Weights of a small transformer language model.
Architecture: RMSNorm before each block, rotary positions, no biases in attention or MLP.
Training: a variant of Adam for these matrices, 925M tokens, 7054 steps.
Each number is 500 + 50 x the weight over its row's rms, rounded and kept within 0 to 999. Layers, rows and columns count from 0. Numbers have three digits each. The size before them is the row's rms in percent of the matrix's.

# layer 9 MLP up, 704x256, rms 0.0874, rows 265-373, columns 0-127
105:448551416411544597482475557484473541556526432495518450523561514504534505562507578528589407563488515513433484541454448512526445492515475481449565478514537514547441523450519549529580442471466491528463432429564485539572534490486480455471553582466607465547516583634516558508379493406483463451483580382448519459479476481515588447521521475511549576434495506534505442559533396549495569516538
105:522485520467476485479622603503486525615496489542403554555532482553522476552440502511490543414544472564544514489537443590501458565528520496570611466530464468431568514400481516508513573551508415467433458495559503466515535514425511487489526426500541383498581565451482469556506568467570581478498547503429460487524534470482515431450452515442523513487481437486518507524509530502522388477493
100:471537500481496475577588554581475431491461495515513439494552483449538519478441529491442477545517537499427478535532431548538609483440500405549487537448469495482458512454465434581586565505489620467456426549453506542498486516457494540543600534525422483426523502500467513498493491560591575442522628519645571580497525517508514447538522407519530527582408469483501456607518467439541496542498
095:500498565392511569553484480500531442535445523481491474432482473594510493518569486453436563548577499449544448553511434511518491520468408464600494572530429475572491576354468503456503421560479470445441528553496413459554498499466490495362474485440359544479543407515498560517503515441537457559505514505475593511504428454501538542510472513489478494611477585417583417509438479439457484517531
103:540563478515543454557563376441402636542604414598541504481501486505475532437568483526522478452409532499482537551449436550523477513413484530531560499521504420532551526451519381439490480437425476621442468450487552528521442395601567424502519539431569500511555569487527451478460394491479541475469428582483467517460467455555470511486500478563554502544502529578474523510533525442483434469445
104:550567438473573519439501498468575503434481411604527455497495505533379471503408468475473508527485481561499524488609570576472521551383449482583391486425423566552546478514518478479545457511493467476552511526491500519450483532560551524534470436486561443430443552475452577512382471484502564489495477462551544571584443547462442500470499512559526533558555459624533589485446547508578510445543
103:486425477394596565487452487526524506542592460511437440535498467520458492519519552439553527503500431513593458447432463502492460534482491448550535450496549519462574581432473410410458423491480512466539615591504438444443493505492477557556544436478550509528473439472436562567504584573470500461515494485491651483577425416578573569457483501533592518473486514549430592446467557445597489509475
102:538480484493546433497462554477608464519478555469511591487491521509567492416614596541481485495440487509531439564548453552457468486441594407514491616462574467495486501548498561439520587506543569535527462444503459467430541440535402441435489503535512473548461485418474428473536512539469455519527480517523561512521508505535495518359531425418590428428433511515651481539478532507480499582551
103:395452515488385480530573466451515573481551564556496530486532501421478510481519490532559472459460463515436503482572402521527588452537493428520521424453494512526501599474511521398416472564472417535498504540494460592468541462472504572447444589458471399517502493449496495464521514393467572538584471520517473547485496529583478506459487559567467445460605550558376550519436487429461516556489
100:450484508498531483459441467512513493441511435532468546448531592490474532471530538542581459359582551605472543435487470433503567535378506545530525476527449443429548463471506381547507498462496578489507481499503475432498563453563469435545387532502524431541459479494493569471542539548511472521588554518519451416465496424466534449578478476451625492519494540564438590443503479488462571514446
098:447465506489597531469506438500504521479475447481429581491463501504445517523532494521604474425550564427469555517460552494467544497342530527458397538596461546535555543537539401549555447453528428476523560556525456456490437541608558523490514530430548576492566415541512494455594454471429465580543477485486495534481493489483552499518511604477503425484528575393540558544502457488432550530485
097:573533534544476555479466469492476555506454514532504521496537490408590484457388507493457558578508486484485504502461440529515434509502507485533495511616543556573518507460442496459366557512500561524356474579429442520494545464508448496475451481470479511515457575431491474504530512546526575498644455477422492518573577497493497528497534481602533470440374470427482574474419438493555593424491
101:556478638483571546562500579542599600516435422519589516442465468480461524541466491479499521551498445516544470578524430592470442469562489505529514471621560434608511507491568487477494444480483503490511510596502407459559502518599589499457539452432480498591519386639535464501447439420465432491528483491633619525553474440532407490499511497481493453478554602489531480418492532419508498437481
103:505483536559452476469496505482468467505415526408450495494426467444454473555391348549472527474527509497480552548501511523582500531476435483502460404548458459538535563487444450389422537515461483457469513520439517521451496478548605648523549440558486471495468491463511511534481524479511470583533421496491455423551508557546472517469566479571545703509479414458408526503444607548517536498529
101:442539509567461487485552480475494477563493525581510485480551460478597491483576500531416399520456426464497567563439500464492527497422535414512459537513448543569528597489558542558454464562613412588632537408481490573524476530479557523526494492506519496476487416527558632534511498494485462462514507509524571523514515463449475485419481442465437550511533393451429481526411469467443482521569
099:470556515533473616458532526544476505500402367517416520473536491548569491497460576440627560397455612566408524549525519463507538484511406472476586451506449486522465551465509436458446469487467456487484452565523554480525542543614484581428536503532472530403579374499489467513391488477592536446458488453454519484459495582506399527547493520580449418529462485502537434553508554449529392532506
097:534608542488442565543486489523429565461525520509500473439391480437444492515460462498472458636549502529484465521520604513481535516482471463487449502568504518462557478501510561482477347452439553478463527453512535490515469441454507503533492621569569477506470620509489423487512653584487464482519566561579498454454481539513542566466572472479561577508509460462546535547465593499578470491507
097:568511495454511562641568475445573575499491465544576465563488472442531511408619458559534530500474480470579482603521514404511548429585405434470531413452493451538476484542498467459490509556419475531532471475415460499503437457492506532482507497551539567503514514577551441559461556558558503457470505575393454508502410495478480560488537477492488561504429528532524529543626535555500489556410
099:542554506401450423550540470549556551560600552481435523532501504553471462526464539451507490458432592583507573574562533523514451524389551445455537543524452524475564468346499490524584498517502509422469510423518451580557506466480430606387470512502501432515505533484543439453489515551515530542432493513510434489523513374497505484497438472438601506498489447520445430397487497450566443521507
106:528523442515528499517457562467510445398558497451499528485584512496479544478552476589534510547480525486522495396431588466436511520524584507479537516555622549455524440579531587470357413567480454515548402468577540541523483520585460572508437504452444494532484461558518412554540407444508425483511403562488513510490485488494495490531475490466560487508498576589491527505506513494475503498500
103:500631445602520600512548534430515530482425450556458526511476518537542502524471466500539476501452528554465491477454611539456451537496469505525468499515495528582473435471570465559577489482524480581521533487515528553407509568617583488478544511504520488446430529465480483589526465499478551453577514454564487459514530499516504592505550573520501508527441487474532492585497541476524531507473
098:516470579508462572549536560477504562590518498457548495516559508449502493571460555560533497526566397466577478516479521507549574449565604476418476465449404515548529553523533459414463537542581459440548459510436524487533542496538554536520487448465518479545547460542503600529479548569514485517559486479375385581481482444454527512549546501475433443528534486561565465465536499520546499535438
096:482453650517496509551417537500469556509422522527496571607558524522496479463480473461446419584545435390529514539570512496503460475504429524503505484514519487530553523423506507518413521568554468395421553464422453530506457463429399507504581521497430467508526611535592483428599437555404557531455480516465408449492521449513520573500577404519556468405521552490544519522524489515519423483516
102:593493598543462438423509544515465529549532491415480541523498529553504523471505585485505534407438477607641488563537472503508526544514423585515500515517451495437558461502451381449462541495546537487473622464486525501510512485476444502574513527466543515488462519498494463536521557460503450548468467518530433474471516508467399467550519431528499411472497513446515531453578500452514512458416
108:470503485517568586537390496466501406489427485427585492406554530472497413490524470515538464465485533503509548437546466518466439488485484510458474395460463602443567477504394410576570545438493591478411518442508466554512395497521468520534566536484523466494447541514442598503505446477460595459495534577531550517523460516430526559508518529473428649606565610587494530429545511501488525549589
104:544456469476548577453471535518575438477476509429479526431544399532497515469412597384498488468381460487524487562486539505555448478557453525466491493586494472464512513409534498459545515498464512490551426426506392570496506420538481478430462488450526499628481527503467537502565463386474472465518489529475531371534467530585414468527494503537616517531506508409519487481388527523509486592496
101:448472565514527577555506589532524522434631523459496518498534556496456556510483493394437545524529515460513466484458443460633553453451518531471497443499562542480513583436479494516530564536504428534464420406391481456490507560439600488650557437497528487448518518525509451531539493419487532488521427612515413427583507477479523481542505490418508453436449501516604460458488515479426549555598
099:476534429430485516467410505481476457411530452428509512555491574495512474504500557520514472433501558557478519525501488471507541439440538465394480474622534507514576492499523458505438520582445493524537426446611508485564574485530467515538435515528472462491376489478405459421471466503557494623514434451502519476472482473565553513506511538447540425493530442569491550410494476564555511576530
103:465538526488626428586559493507497461449578527507497468466440494515535484454434500510446466507482601450484514506471456595517414340487541482436480400506552584520496542523479447563565497458478492430481467567436484518500481552478483482470520431398485519466572410453488485434520563529390493503513579504553542559527534460569463477450539545530569525387449428496520492412521524467563513528637
100:486505512464536509554496492516484490522571511453495498438515460442508517505416561477463510449488475447557537485530463502482424432472528385455523460487477402474461373497574463584464616374411554457550398600412564561552589551501481515586464474426487492410484436511554530482523482468499488415487534483463460545557473459469451570543526438555440520404516501446434500510544482493464561475503
092:515479480501561499457504532555602352478567424540400489518497473559596539521533501476537488474493577498431403527470528468549512435434549424526506506495479461531524485479595506490465545470478589567492509434546411462506499511492477476565442492430491536617394499475517531503505426525413436550447489524521459464565501442482526449361430493509586472530530491459495523428525447607435535588562
097:540502499511555444452537481485429422460580564543471634450436592572545522564543579527553452472455494486504501434488519484475516480415483467503464554442445442472601446459381549456482569544469597491547444470572620509484558572597446529523524502398538424459489427464447443538468485567460402532439403524531520461470610595478537511463479570500484524497528491470595471502435521487616423534466
100:543516501475529429503439436528533480613460467455472470613467558522567470530592442400432522447517514455395447521478409530550632468532499490491491529492633528456529529401499495528548509489510558466493471465451605467402569528536486411490508488533543527573495491472466495497442538500502450534517457590500500502510543407534505454492511536429487515528562485544460428485511416497441505377570
102:418537344506545591495478419472488481537463439519592566508430585556535538512536449482522573457487446417535461475459582542507567437523476553474546483510472537452502519515476398565544475544540511594495524517552494528501507519454499554441421499511507501507552521551458513501482506557476494376564555516485578533433503474513491494491439429446572500598437443513479482505570363484440425542547
108:499471628508407436548507470552507587447509530494484442423461507542539510604541518491412470537453618551463530565568555566517485467443506496505505547465501491521559500551514484529546529522572436572463557520513510512550451568544514552529454565419466508384382482590481456452525518510465416516511480437490437606490412477536457468447519493564541481485456453471464564539554500460442525502501
096:488470549477440405562482550504560473513541468465514548518554466494452489496475429432427523460526511539562536496523472504491507414353531536529483465444509560514566507464473491495517498457404434563507528459497475439512436535509442445473531459455507546571541447519461532479491503533399488447543510388421547450447611530444469469564592609502579406550438430488460435472560490588520484530572
100:481513450560615474502519551554459481467450502438440437641510530482435489403486568412448485514562553515531531464449518562471457543506521476520373391480490543510434470530490512464489513487589423500525498475511550551536464533588528537469528559517483440562492507376515549510388501436511537451573455496614526561564554512532472443390479517503543529520501491581560497561458455486483395494458
096:522462492541484555480500513517508534502523540507484549446633521398519469559502459440485509560492558521584476463443600506532430564493509470550557455519486504554514530445498495574524393434496461492457569490485490547502418552599493474594430560542540497459474450484480469503438527533498476385429465560519404501603521493512531524465466524490499605543460470465404479494459511457454508456577
101:530452506462511496512554498483487574526578565506510512489514480469402414549487462472496384470568534503445466466568525437505510442436443449497492518550531527505465565480484539521488543573464511501463536449456404547518422429584419502445461478540593487578435564576499464497532494526636548500384486498434468413503444454541542585592492421452542530483487430590383535454416543470478458503503
095:509435491519502494459578517474430493486452441506550524456574444409470496498494449521433482492594415495519514447553495489520515463501497589429476436530370478460552513527472594499521513413528556523505404528462452468538467464540469508562486476476447510543551480534473453453507577454488500570470504500558531442448462545463350511438618408532524528455460536521457606457488523469528504493549
101:579547468469527486501508411534595533493460469410441468465491557476402451536544542471528444444505487521513488514501507518422503396546528445551508462530504413559553593492552493442498518466481451542454589497448474493462569564563460541494397432547502479446519620475496508453430428456573542505475470566515500518443449557472518493467503531471576479441482472583499464522488516532600458518408
103:590506535562556493422476504566462545591412550591568488526501550444455500551436473446444531482506506520496526525446442459452604461510479491498539502486495407497585498483484573482444403517550393533622398570534378516502537550514444478469481552474507520471492629513500545489517442443506490439485525476460531494451461418637474489514439492440442449473503547490494576500514570480449488530478
093:598513566557466493458481505462524465525453534397417526505480456572507480483513526500444550372547560535544550416558456562491566482417565532495529486449553503448467548469619452391564492596444455529453579468425510512512535489533504419432523570503584426521459454540461488447514496508491516543510534404494513543543534564516496429591479479503504459536447587551522538455550521503401542606548
102:497573515504474414427464453529512436540529570481480538526527500520421452423513415528543578445536548559538409453534505456470539449515515465505501562477461627439487511449622519474414454593544528518458503484567490523391432418440537532484531494476462515526501394433442555495498498485568487496500554473555440424467447482465501410534430573435545371518525527524486527491463564539482551510557
102:544523419579483426521532506521420521503381479555516393441543450414481576589605481485542420532480464514438424561530426446472475476476490530539512483491488506417523542514506539461489359505564456476498491462508479450484491601486494489443465439476558476494473523534541523518471546455573430518627480557462523505502476506536506643578538546494509551497542597585554472454410529518634487527549
097:532467563486534639515530520503559609587464412501417490493526574547566481482560427418500478552535508423453507522420489466544536519496477485456334511433530475495507581596498612496518477531552516559532509549449573459442474451555444493531539498611534443490474539484490490488441522514558455539509399419476602487513492427574476438542506495469491552630543424491607485503506388544391499473483
095:506488460504541458495532543528411505467433513500510492447352464390382507571538559424554414624575460489508433467588428505453493511479467465543506357491523522482492495503542460497551499542564503533473465401518567476548540480522544478553416516556537438530452560518509505527531545539461494516456522485544492519536401482559613498503492435569478444400469443452523557500498556507567524551432
102:590460466424444472529565442515454562469536391388512447447562419434575481495522514532481527399546544538527478499578407489539502516506540518515478457413535507497514499443438538437524413552521522561539550444552492501525542515471498426582575511514463464597459368398461526482430467511465477489427492539459520465461527478513523571566441534555530518475500509468535562491488590487544580384488
103:573475479496520530413442514582474527570545575484452481484616514530441546544591490504484472389501574497530480451490594450563484567528567470522413444502467507528418528513524433509440451525535546488398563457473510425510452526446539433526439487561508477631473474412527657417501500492492518510502488477498535531475572553531562538512427477529586532577477563551603542427488538561491539496532
100:453454493497521538540538505596496629532486422488463459478464552541483481569496544388515498556439509536432516463458441440497603456487447504428415491443526467569484559476535482468604464473544408477518513573608531429482337472456453472497599503401516473571506600514454554517497536476463495535552578518535500445505530484524450497471419503526540597483490487537527500539488430559417487487498
098:560534552500503480521460589497531574562499483480435436471472505371538506452560457532571520434403476495507475583523495462518573461495471618534529481487526579543465444470561533562629490483479427586522462463463572545507511431456518465507468556535562467534472550443470518526572460533491561497517529543563441528519466487550460521546484503533532524538539516619498552422511482460508600556430
095:564463563538427540558448533480540576433455534485562540440565509486533505583501517587566539522447481568507477498467398483558527509497635493513529539449518517452531459516396487446405617470447475488477440424528357491508464522544559503504467479525452437481411579566519501472478504512511481554562521482531451553530509485499461425452496452566523475491453567603459470578556623480450544564473
099:574489464558432624449476543453456485452519459513450482513551523556535515407522504522450477395410523526559543505527357526441560523485530471554526610482521435497511438486570522590419503440583535511538484590561472507471434566508537446483523437510476500540398478454486405570529444536545425479514536519477556480528493522492525467456508477497448502466451396518353539497493466531572518516537
100:570411516568520535500545461539584463616492524493504502468527471601450459541505477486492446514482526524444533521476435532519490429524474468452576556404619556494455488509539471529544601414506458505495471505482526445565592533560405481599568526529564529494525543472505485513505458534628442556537495518459482441591466512459558460493575496430575463498451485479466428535497351510486420490474
101:548563494532472535485578373560544495639619492506528535561548434549506467511473484483493506490551577512420440539508466557471538513480457525398522485431423550514532480537549493463571521515564488510537426628517528496423466529452508606474480485559564578488572553453512477468512440536427513467453361436513509636579519438562469482537469508524530522503505472602482481446435452551501570532464
100:637531506420431501527493454517558449482480489536539490519523483477467536538475542506524516496508590446585476551537466597522508431548450570510545633479519503482542465550492475587511574522484497501421560458464494515486508546483485447535556524487487463562459582450587436507417479426475552434405492482518466397557596578534579490452550569509467465540577557479513481515481414548369490485534
097:562502575469442571495492454514522522462397574511479554453572475519587554457517480602466592504581504521529434491487530532462434580472589474424495474526468459393452564490543511430491487446478453518452502424531448571562482400414465494524431478511585531597561450494488449598514476540455526561505467513499479506444586584413497497540432472578529495443573520550467506508446528415487559481551
108:501449518545531522515490550484543469499504509519459587549545551541513490575535485467522550427522495419531599437498480351407464498569464461469518526475591483482388516462531448558514519444511446475532620449513481461507486554469554508564568490529559454539455563471405524496485472452577583452503447498570395524431603492484547504440487531488537438437444583525574520470592523473440511532479
104:487527440504557511518482554492446593502426552499489517518443638438473508448590497514408527514543476454448526498504499500459480528483509511547483554528490517494538573419470497541510547489567441474447484520587579571503560616490496454508543490482446433496461575433523451557438458490509421583463501499550374532548521477456689527510558448461490555525421422416470416600517493486476517492540
099:499413534385526494549504558466528489598472478405449536605507441386516475489450571578529528514477423540547572409461479477578496438450513430565577488499522503498519500436581462470454475549476478432448498554475495488495497436502546448503404476468506511490483504550506536503585474509483554518499568491541455503540458473515517480476529509478476453440481491400458475514546489524420460417484
101:442545525462551460510502570520572411529426488415549539394439463516538547421488512498453541474448480554496575471457527418520510544562496423526501487460464468504493525489395508421522462533474421521594517452600422471481467541577563410461460458467484478437488474544489542495423523464487562444441400574542553481541504490618508495513492532483408558470478508505447506528467493483449508519483
099:433504446547546556496501402552510532578495406518511449498545561579517520451557527504424476549554447408547459556511558430480451502505515615585524487562618500476446536580508473552454399430488411509468497483602534488441475536512475442533559604610553576513461518470478452538488547414486468506508546464484487507477488438570482478431585473509431586503400507509463559618464500515494533466518
100:451555467501481514489580501442520392476442518506359453455488505456518506490437476437454571541491442486526592438482424624491522486469545552579395497470550502409457534479519469439416519558557538455493563569568577619500497529494502435421477482506554402470519480446497552467431423566558482424521453398475527518424442499499476586561476588434513508526526424485497520480510479452586435447594
098:531503550475388527441477488442553502479560485583476577446524553458457458516544523490552506471546608591501473447514530542539566496536515388471442536533478554426529543524564447533569511492416476413544496606564404511421410558587400559524487456527526463536497578529510476522484538503557517528524511494513498482480452452564491451507517470550498516571487523479640382483506464431537529463472
100:430496426488510527466441579467492482461426519491400548500484367474476518451558564583459425483527542517569556498450557544511434461545549488560464504465472546416513482505505513537491463561446531525531449502524424440507462503557496521549497536576583424470511558554512552500436490548470581452461489455488494473471405435362473469508512434502485593524504506435532436516583491556546398439467
096:537353518532498475512504505511507556537467490509431435512525550584526498505511445519438547479477506540502477441477512656458518566555497509516517464518460551519465549468447581528509446505517593425606476551548488524557586495615563480534494529454478567503516470503463500478348464493575479497455588466435555430538511498528404487562484538458430510383531508579479440499509645478591539469556
095:483589522510503509539515430454428460421498440508561453520494454536420545471423530476549530485541440431478419517506546552537606616563469527470455514557508481551454424523539456506434487557484518527477607482529507584506513562519518483488495522510433530424495401529576527509460533432515553468491462525445476513522452518570513428477436451534542468549505601551538478460461504542516537568525
098:599454569480551505510532497580507535507545520541622534498490557520542464544457476445511449572550559538525471545397509523608446513419435574528591451529510537528490457452551445542504526439487531498473410457467436506486489501509560498453407480457588435524570403499490508374523493505508491504515483467541544454515559450473611556534468563478473411437462481465457561519484500540582398566521
093:488476522482460501574529537560446489461429492493536507592491517448491470567371466494402478379487422497428554514498509627566492471498532547479440515501357436513574503495525534561511412523505394440453540478471498498499505520497579527506492444486540568431588473570504461424643547482534586506472505533509443590504545536526485469540539511439482483438476496531485497508476467455492543526634
102:443455503556438456494463508588522388420524519533397525487500395555488531518538467520565491540524539501457489505550433559430480501449565533474499619496524406541440538513466527538396463554517526482493466468567651473489546531565449475430531583615519550513498486473468479562434486491538516535470405518516528490520556554521557541514472496454639532508549390565578557494445448464523491459527
104:515506566467567542477507528503577503439466548454620460428481562525467525482538479541473518513518561587431431418426535501562463448532464453504495451497612512381540676551541541425493564498452541522622575481395456406478551468466510540535451491583510548485465512464450444460534539544500554488557582469480508475428496404474418455472553429561497430553570504445519564466566503520585499499450
103:562487536413595511486572497522507451416634508451495577461501458570515438456439472557427528525540432477519522570507521449509408511526471547516431564345529530418489525441506524505527494478478478494609424504496561446393452506525537460485590460475516484497427545483614589526484457470415548520473614436495550462453520456447535499549440573448489435441515596540418596536522488503451508521484
100:631609448452490490560551473466438505565431475524544510575467446543451492497460549511495432592500506409441453451487469498519523439475541592504537477529538455403465523534523559519442524399445520419474535457503541500467532417525430550565467550612546472555550546456561480496534480571568516401477530415539477497426543527535554456465536477488478491515511474501379498570401402528476473469522
099:455589507518541570489517573547520510541475456325488476477532402406466542531462485545548497550614502590472382539418528533553509485534469594505453536442457600498592477487510520463638382550495377525425530489458485550461454541457563549490509532547506492532547415546542548512455483528489509477504443461518503512473534426556468497464498415543512508566535518500499511437436410484454474483539
098:452530544576605519495467499470419454466446468525520523488498582478472483486435465485461471563517454458517522626467498529432514510504472548421543551459506482455400480494434513514468459546509511577542529452462558387468505534485553465483454422525520547486534546505393450517459472476414520534527507485528484529543494595509641536494496503542610494445493528587521494409551482527435437456523
101:534467512472515388381569452454559496518520459434429510559394417538376457412517529459453571510528495566497521497461523519474533469488475476522502465573571416479511507522580501553509449617387532551487379524486433495537507454489565591396556566508486551513503490518442467458570456555541527501420584490491460518448405486499457593498497513652562526554449605482518519472487506491522414467528
098:463551545469595520443472543457600485507480453582585468527486428409520469527447504588545539499490555579543510474473586476575425472504517424513539487488471517496539514504538393481497478533459384500498525644517542548516512568416499511592557488458461451575521468573452518514561496527487479519518535519576551507607490553455472533523518468526457438575471476424556577495504493433578465467424
106:496482508598516603495419471526550633552523425455523509528497485430485482448519590440400432516525492536486512498505428502517542456553474499533509454505561549531603457531593462510536415511498471483451486512465504473424499579432473516521439433480521504449564498492533481527457536386477398463580579497460546499621540514482550440548503518436427446551460505478428508448529469513449506542457
099:521479508499557508432417556463517536444601548484366522417560502593465518444441457586540494570485477460452524446494525506457518550537550466487483497446525498513484441406413491446465539392489525487430522547388539468542579555518419382583509483552522444501410498469530421545513470426499541473462492516464480501514622473507492576461514463507509476430482453531476536574592393435445459445480
101:512495482460481448470507503518452468561484482509554528451479603476492445545446518550500572545520531474499475485499531514450454564604480411503544453457481591515438531500568451500571503568565590517519499546522534446532514578570562511491464513619575433552529472456434571433462521548513523414529411459422581518477596439529493561477592513528481488462481511491458462434514540456542527546538
098:416454466472487452599504411484429571478548450443476492515506537585460462602414552533477536336449557513522555544598519538477529577399402442513530543524498553490543429430496443498459406551475489488509522486382499479471580449640494468578447528477483480474433468463519553506450513519452540544438477442470533595495507477499459551501469459550557565492522476526479533501429504456514510432579
094:447565550477502562469530477492484432538522543497431491565660485512506515500479516464395480569488551480491544448470400471480542487442481592501440504474486540481513549501480511530505431516461486577502433478397474464559493568540441541461540489574525503557599441449426479613528477555387472474413557534478535505442448561484492502504539470573377512398532422568527478414450425505470361537539
099:505480534447573556513535425574513478464556530500474432425496424516509472455482590521520481502563519469564489543584462460471472575539527551477502423532448473494526441413520532485564406551492527481517549464533465508521477429471556565483411465505459418423496456564466458504485503476500515475514518520438503573522489506492519423527417507535501507386545417558570489455500512442497551451544
099:413523469529456482561424472522501520525546540568550663601542532486509456603498542494519466447506490489496492552490557576504443502495513497522539537557476505450542419465432521448523450483421480606542532466485559486512495449555461516457614531494466437517486526493529563439451434566430546503429524559514564478412588484519517437422534545424502435434456482551432456461412498499564410440515
096:549443498460582428557536422444542559563459567550432530490510469550472537608548418546445469531449528430457487526560514547422498543578511571499463519572538545497461485491486535532550499561547478473422464531502525576571481606517565547458522527496537431596429488525470562585492434514505523562519605503461519622494406462477499579486555427608533534452505444509537578507446505481576476546542
099:545523444465473496484479607642419482556497519503420398571455528504493503457402495443558534513474425558492486474563520597473531465432430420502552513492531587505462541435562453424481474550490529370518459624450385503515536458439473562523417542437484445511540523477435455542535497397500524500465528419491528462472454536473533545541456496526440559473475483508434478563427507442473472429547
101:510481418421583519459504408503488498511489398514350591477496472490524491597502558469451414439514519515584556533519530465528543400434394451523513520514485490462491452494611473455488541521490600530476498516433511449448634536538537571501389485519523487446478514404502482581557473506424420524453563492519566462557474552508489511418504552520553511549558470530521477444463447558484530424515
097:492522482490444422478491446554527493539588502478555525440414459527470548645551440491442483543536515605497481478451599502532462479532518514552532456488465472537503585528346481476496497454480532518506491498418481509473567524579544516468610412594489480430473571492533514376473561467421483575504582412484498500476438505526474526490521513477514498412435586482544499522602515545563526462621
101:482521497412464497548496507520429442513518531476499480474429410473608508474502495430447532468494459503515501520524519512605497514479520591515498520526575545507480477485407477500523532595457551508571516523449526527463493543450495503514538488401516465417462470490546421561474448477522542491466603533499436493516541537472498509600629485389432485478446618541447503534531560469513494571491
103:543450575437522582500485516504507461512526477502523613421483585539438465517470461454411620463530477580605522439443583541530456449505453502479523578459532553545497496512517602536383534475415487521475491522405530555496528488363550519517526412523427447460516473514515495490423463554567522465526436422464520532536508379506510486503489564503509621564447472569409537495522648552435449461494
100:513571387454540585565433461540465568496509456550435516486508509531518592459555546571442473521560516480444454438525551520474517424501513408448450533570535496462600464567458438521501488401552519399480530453483442566435440579431459584578446470450540442570498481552558455544562468537414446463516416546477471527489414471401470639475576442357436564533539525502550606468585455421468437500456
101:406533533531441501546515530539471510406430499431523521577436556561440535529426504512575516508548475500462433454567474485534558489538503478447459466619487464554504458553479544461459402481501431538528515408487510504503539462434595422530552430453448517431473521530479418465456454523515522554470433507485488486438532455467501487382487443560499444457505540512457576538503579504494513508516
097:578440472575531459485482507555551440513425564449482543522489522405452479513460533444495393569413483463544509505515530441460428522516443553580568425493402435540458501458540479458547561566531551470439518521490511486563478496543498385473542520513477448467477566536573502467438396532510412584536510479532519445512547502483488507523487597439491575504524562454471485556595506497425509583538
109:471519498444397624554408557524494456555483478476461543500473554460442516509492453463558478497397529508640511505526504529532555516609494570536507467459500480495478465499620502500421496492543484505450528546651527539575393447432482502513547493518420525516477526511511550530479433553552442492552557611536419503510408561533519489438471468509473532540521429502570590510482563413534514538511
098:472439515526546490435511486530552581557512462510535474416481462558518499466497504620477484543410572453550561583474470559536430535515492414503566560481479472541501569485451609539515446514545548510521443474513515388472389495544554498427491458592518488457364473440561460478488560511463511497498452566576496486527393561499455596562368432467524550598475447448499433544473563519581479541490
101:569552555576570435461426529437561638477476513514551484482460488557529516485572426548541521385443479550516553522526593548438545454503576613459503517512453440493507471536517503498535422407566513483472551440579526530519531512467507541522502548425506499517492508522535492558637436426457509502485461505631468496453465386504537493487508483609452539436538465477511455455497508493460430546571
101:536473498430556508463460605466462512409597535513527524515467481534413520532535615482473512505459492566509476508547575423483560565464472472510553528458564500457536437489565508454457549498516460364546459456439575542444500491455557482518539454478521391513476490568489465511486450422598622542457487500454409447518454504558541462551432469486434533411498480546484481558514490580506464468497
101:424495446494475523492495470508492527457454433514553521442538507595583464437432524535596476534554437449423527495502515506477452465514487520450504478494544625451564533534533592499464498477498481524529470421480605512563539437411501413532499592417492486508522489459564526434486615576496543445511516461456516482511516481479515508516437453498571486521501431355534621531509448459462594512469
095:454526416438442528497502565509522489458490493556486480585419548534517479439547517515525387537472565428487521521514379539442521558437504495544516553462431547559466517539487527427486487626517574447577511622492465539496561444583408480530583472568482465466574517485402383525516444413534485495549485487505436505487495589559486552489494443505513522428487546565446436492448430490517513552526
102:595487503510411480497542419527450532415365567537495459466465510474449527486482522576396368500457427420490444476418466519512537463503444446567509504444458487487441547518420552392487460496523491472477448504519578467505441501421572494553503391482503522562404551450461516532437474522499499529467495387429633445431520476504565565519437589405485520542498481486581553618491583426499502480537
102:529551454540528561513442523443426505517426531459506482506494498590492509550539528536517474551411449465558483463500518515437447481484492456458585430530500567525465561535505472567483474569588475589478512573481573506442474536523517572460557516500559521507560468469416495501538474489448540457501537500515596458384515534482554575572574492504476525538530473503512351470438509406576568377478
096:571477584542422511558483583551557535446556482583417455537518544474530548464417467517511592501495468531567477482578540541517482462368415486524451544529445616501458495513596443462503447528514429466504482435515433423581409537503393567474537492417615534451555377601470521436594524553418453579513541511522523450515466492389569547480477484531661552498521512531530526552440474472537514490472
099:528529508489468456594532457497543484525474571526479556513499531507519502545540451444446526528565457421461525400488552472475490538522484464548570444573467389547493560484401543454421437446562449590486507438501503488475479505450573414551445521540484531510564585565444468465476565466459482472467523565440470470595503346575495505526469515532480441560498439635561472532482599350468491445473
098:519641449442484558503520526441492558477503450549527422407511546570461543531587423472552511499508504503507456535457540455434495540436450509567446466445482467456484553411443525535468553426541502552497433493554521396415543610615472550464489553496378557489443573471478397566557504417428450563540507532482517519501485455555407562561480499525494536486477555538555513476493497523528501523567
102:507542549509596450458562480576465560441467539505463472502398432502461547468555527613461486570553514480423532522556481476574541488552465496511449425494450530490467463473459607517539411539440462563498464502498513509485484493506485524470488538621460494519421531494548413489580551430413460485447596469507538605379507475568488538508465503497504514480561537480616453521567553488460465522552
103:403454446522507670543501654459523511475538485464546533501561625535491455474491534463468522492442518569488466531496541501529580493451520503526580589525542541506521415550594469504533462410446557459424467499436462581435447480483367576515496511476534457554466469518465477497384489601504522575460543506453295560504574473484472514528495566598519476476489379489407482566554477503554427483459
100:424528525473589479396536481569494540498536517526491559450389482446493482502487477607545467605464493600455521468480485551646509399552434572476527502485515550462534513555443477525450500517514485483439402555433461531497464564461540493479462445446507508486473515382541533539547493556490564553484486452487460515532529471373616608525591508502545521476515513523464556536485583552582472410552
096:419481484460471566443548547503477536499461478594507499589534546417489511423464471463502507429568559523449510507503557443457590492459512489569430486484478611467493414455505472478457509443592590486471551450522424460507446544390513486470469586549519524392546562447508458543431406505614534479546508458466539585457517530475514490482526491449512491554551587414470450499520496574385442534482
090:526556499527543467452466469467482495549475547575499605456456484417415557492574467484548401510468525509601547468466468499539528572440523484544458505566526432502505477518344496538481543537539528503590517438568460443460385503482422549545443564408471562555548469506535439513483456582448501543506496571443461505508510582475490608543490453488473452442502525617428487467406511450453503461522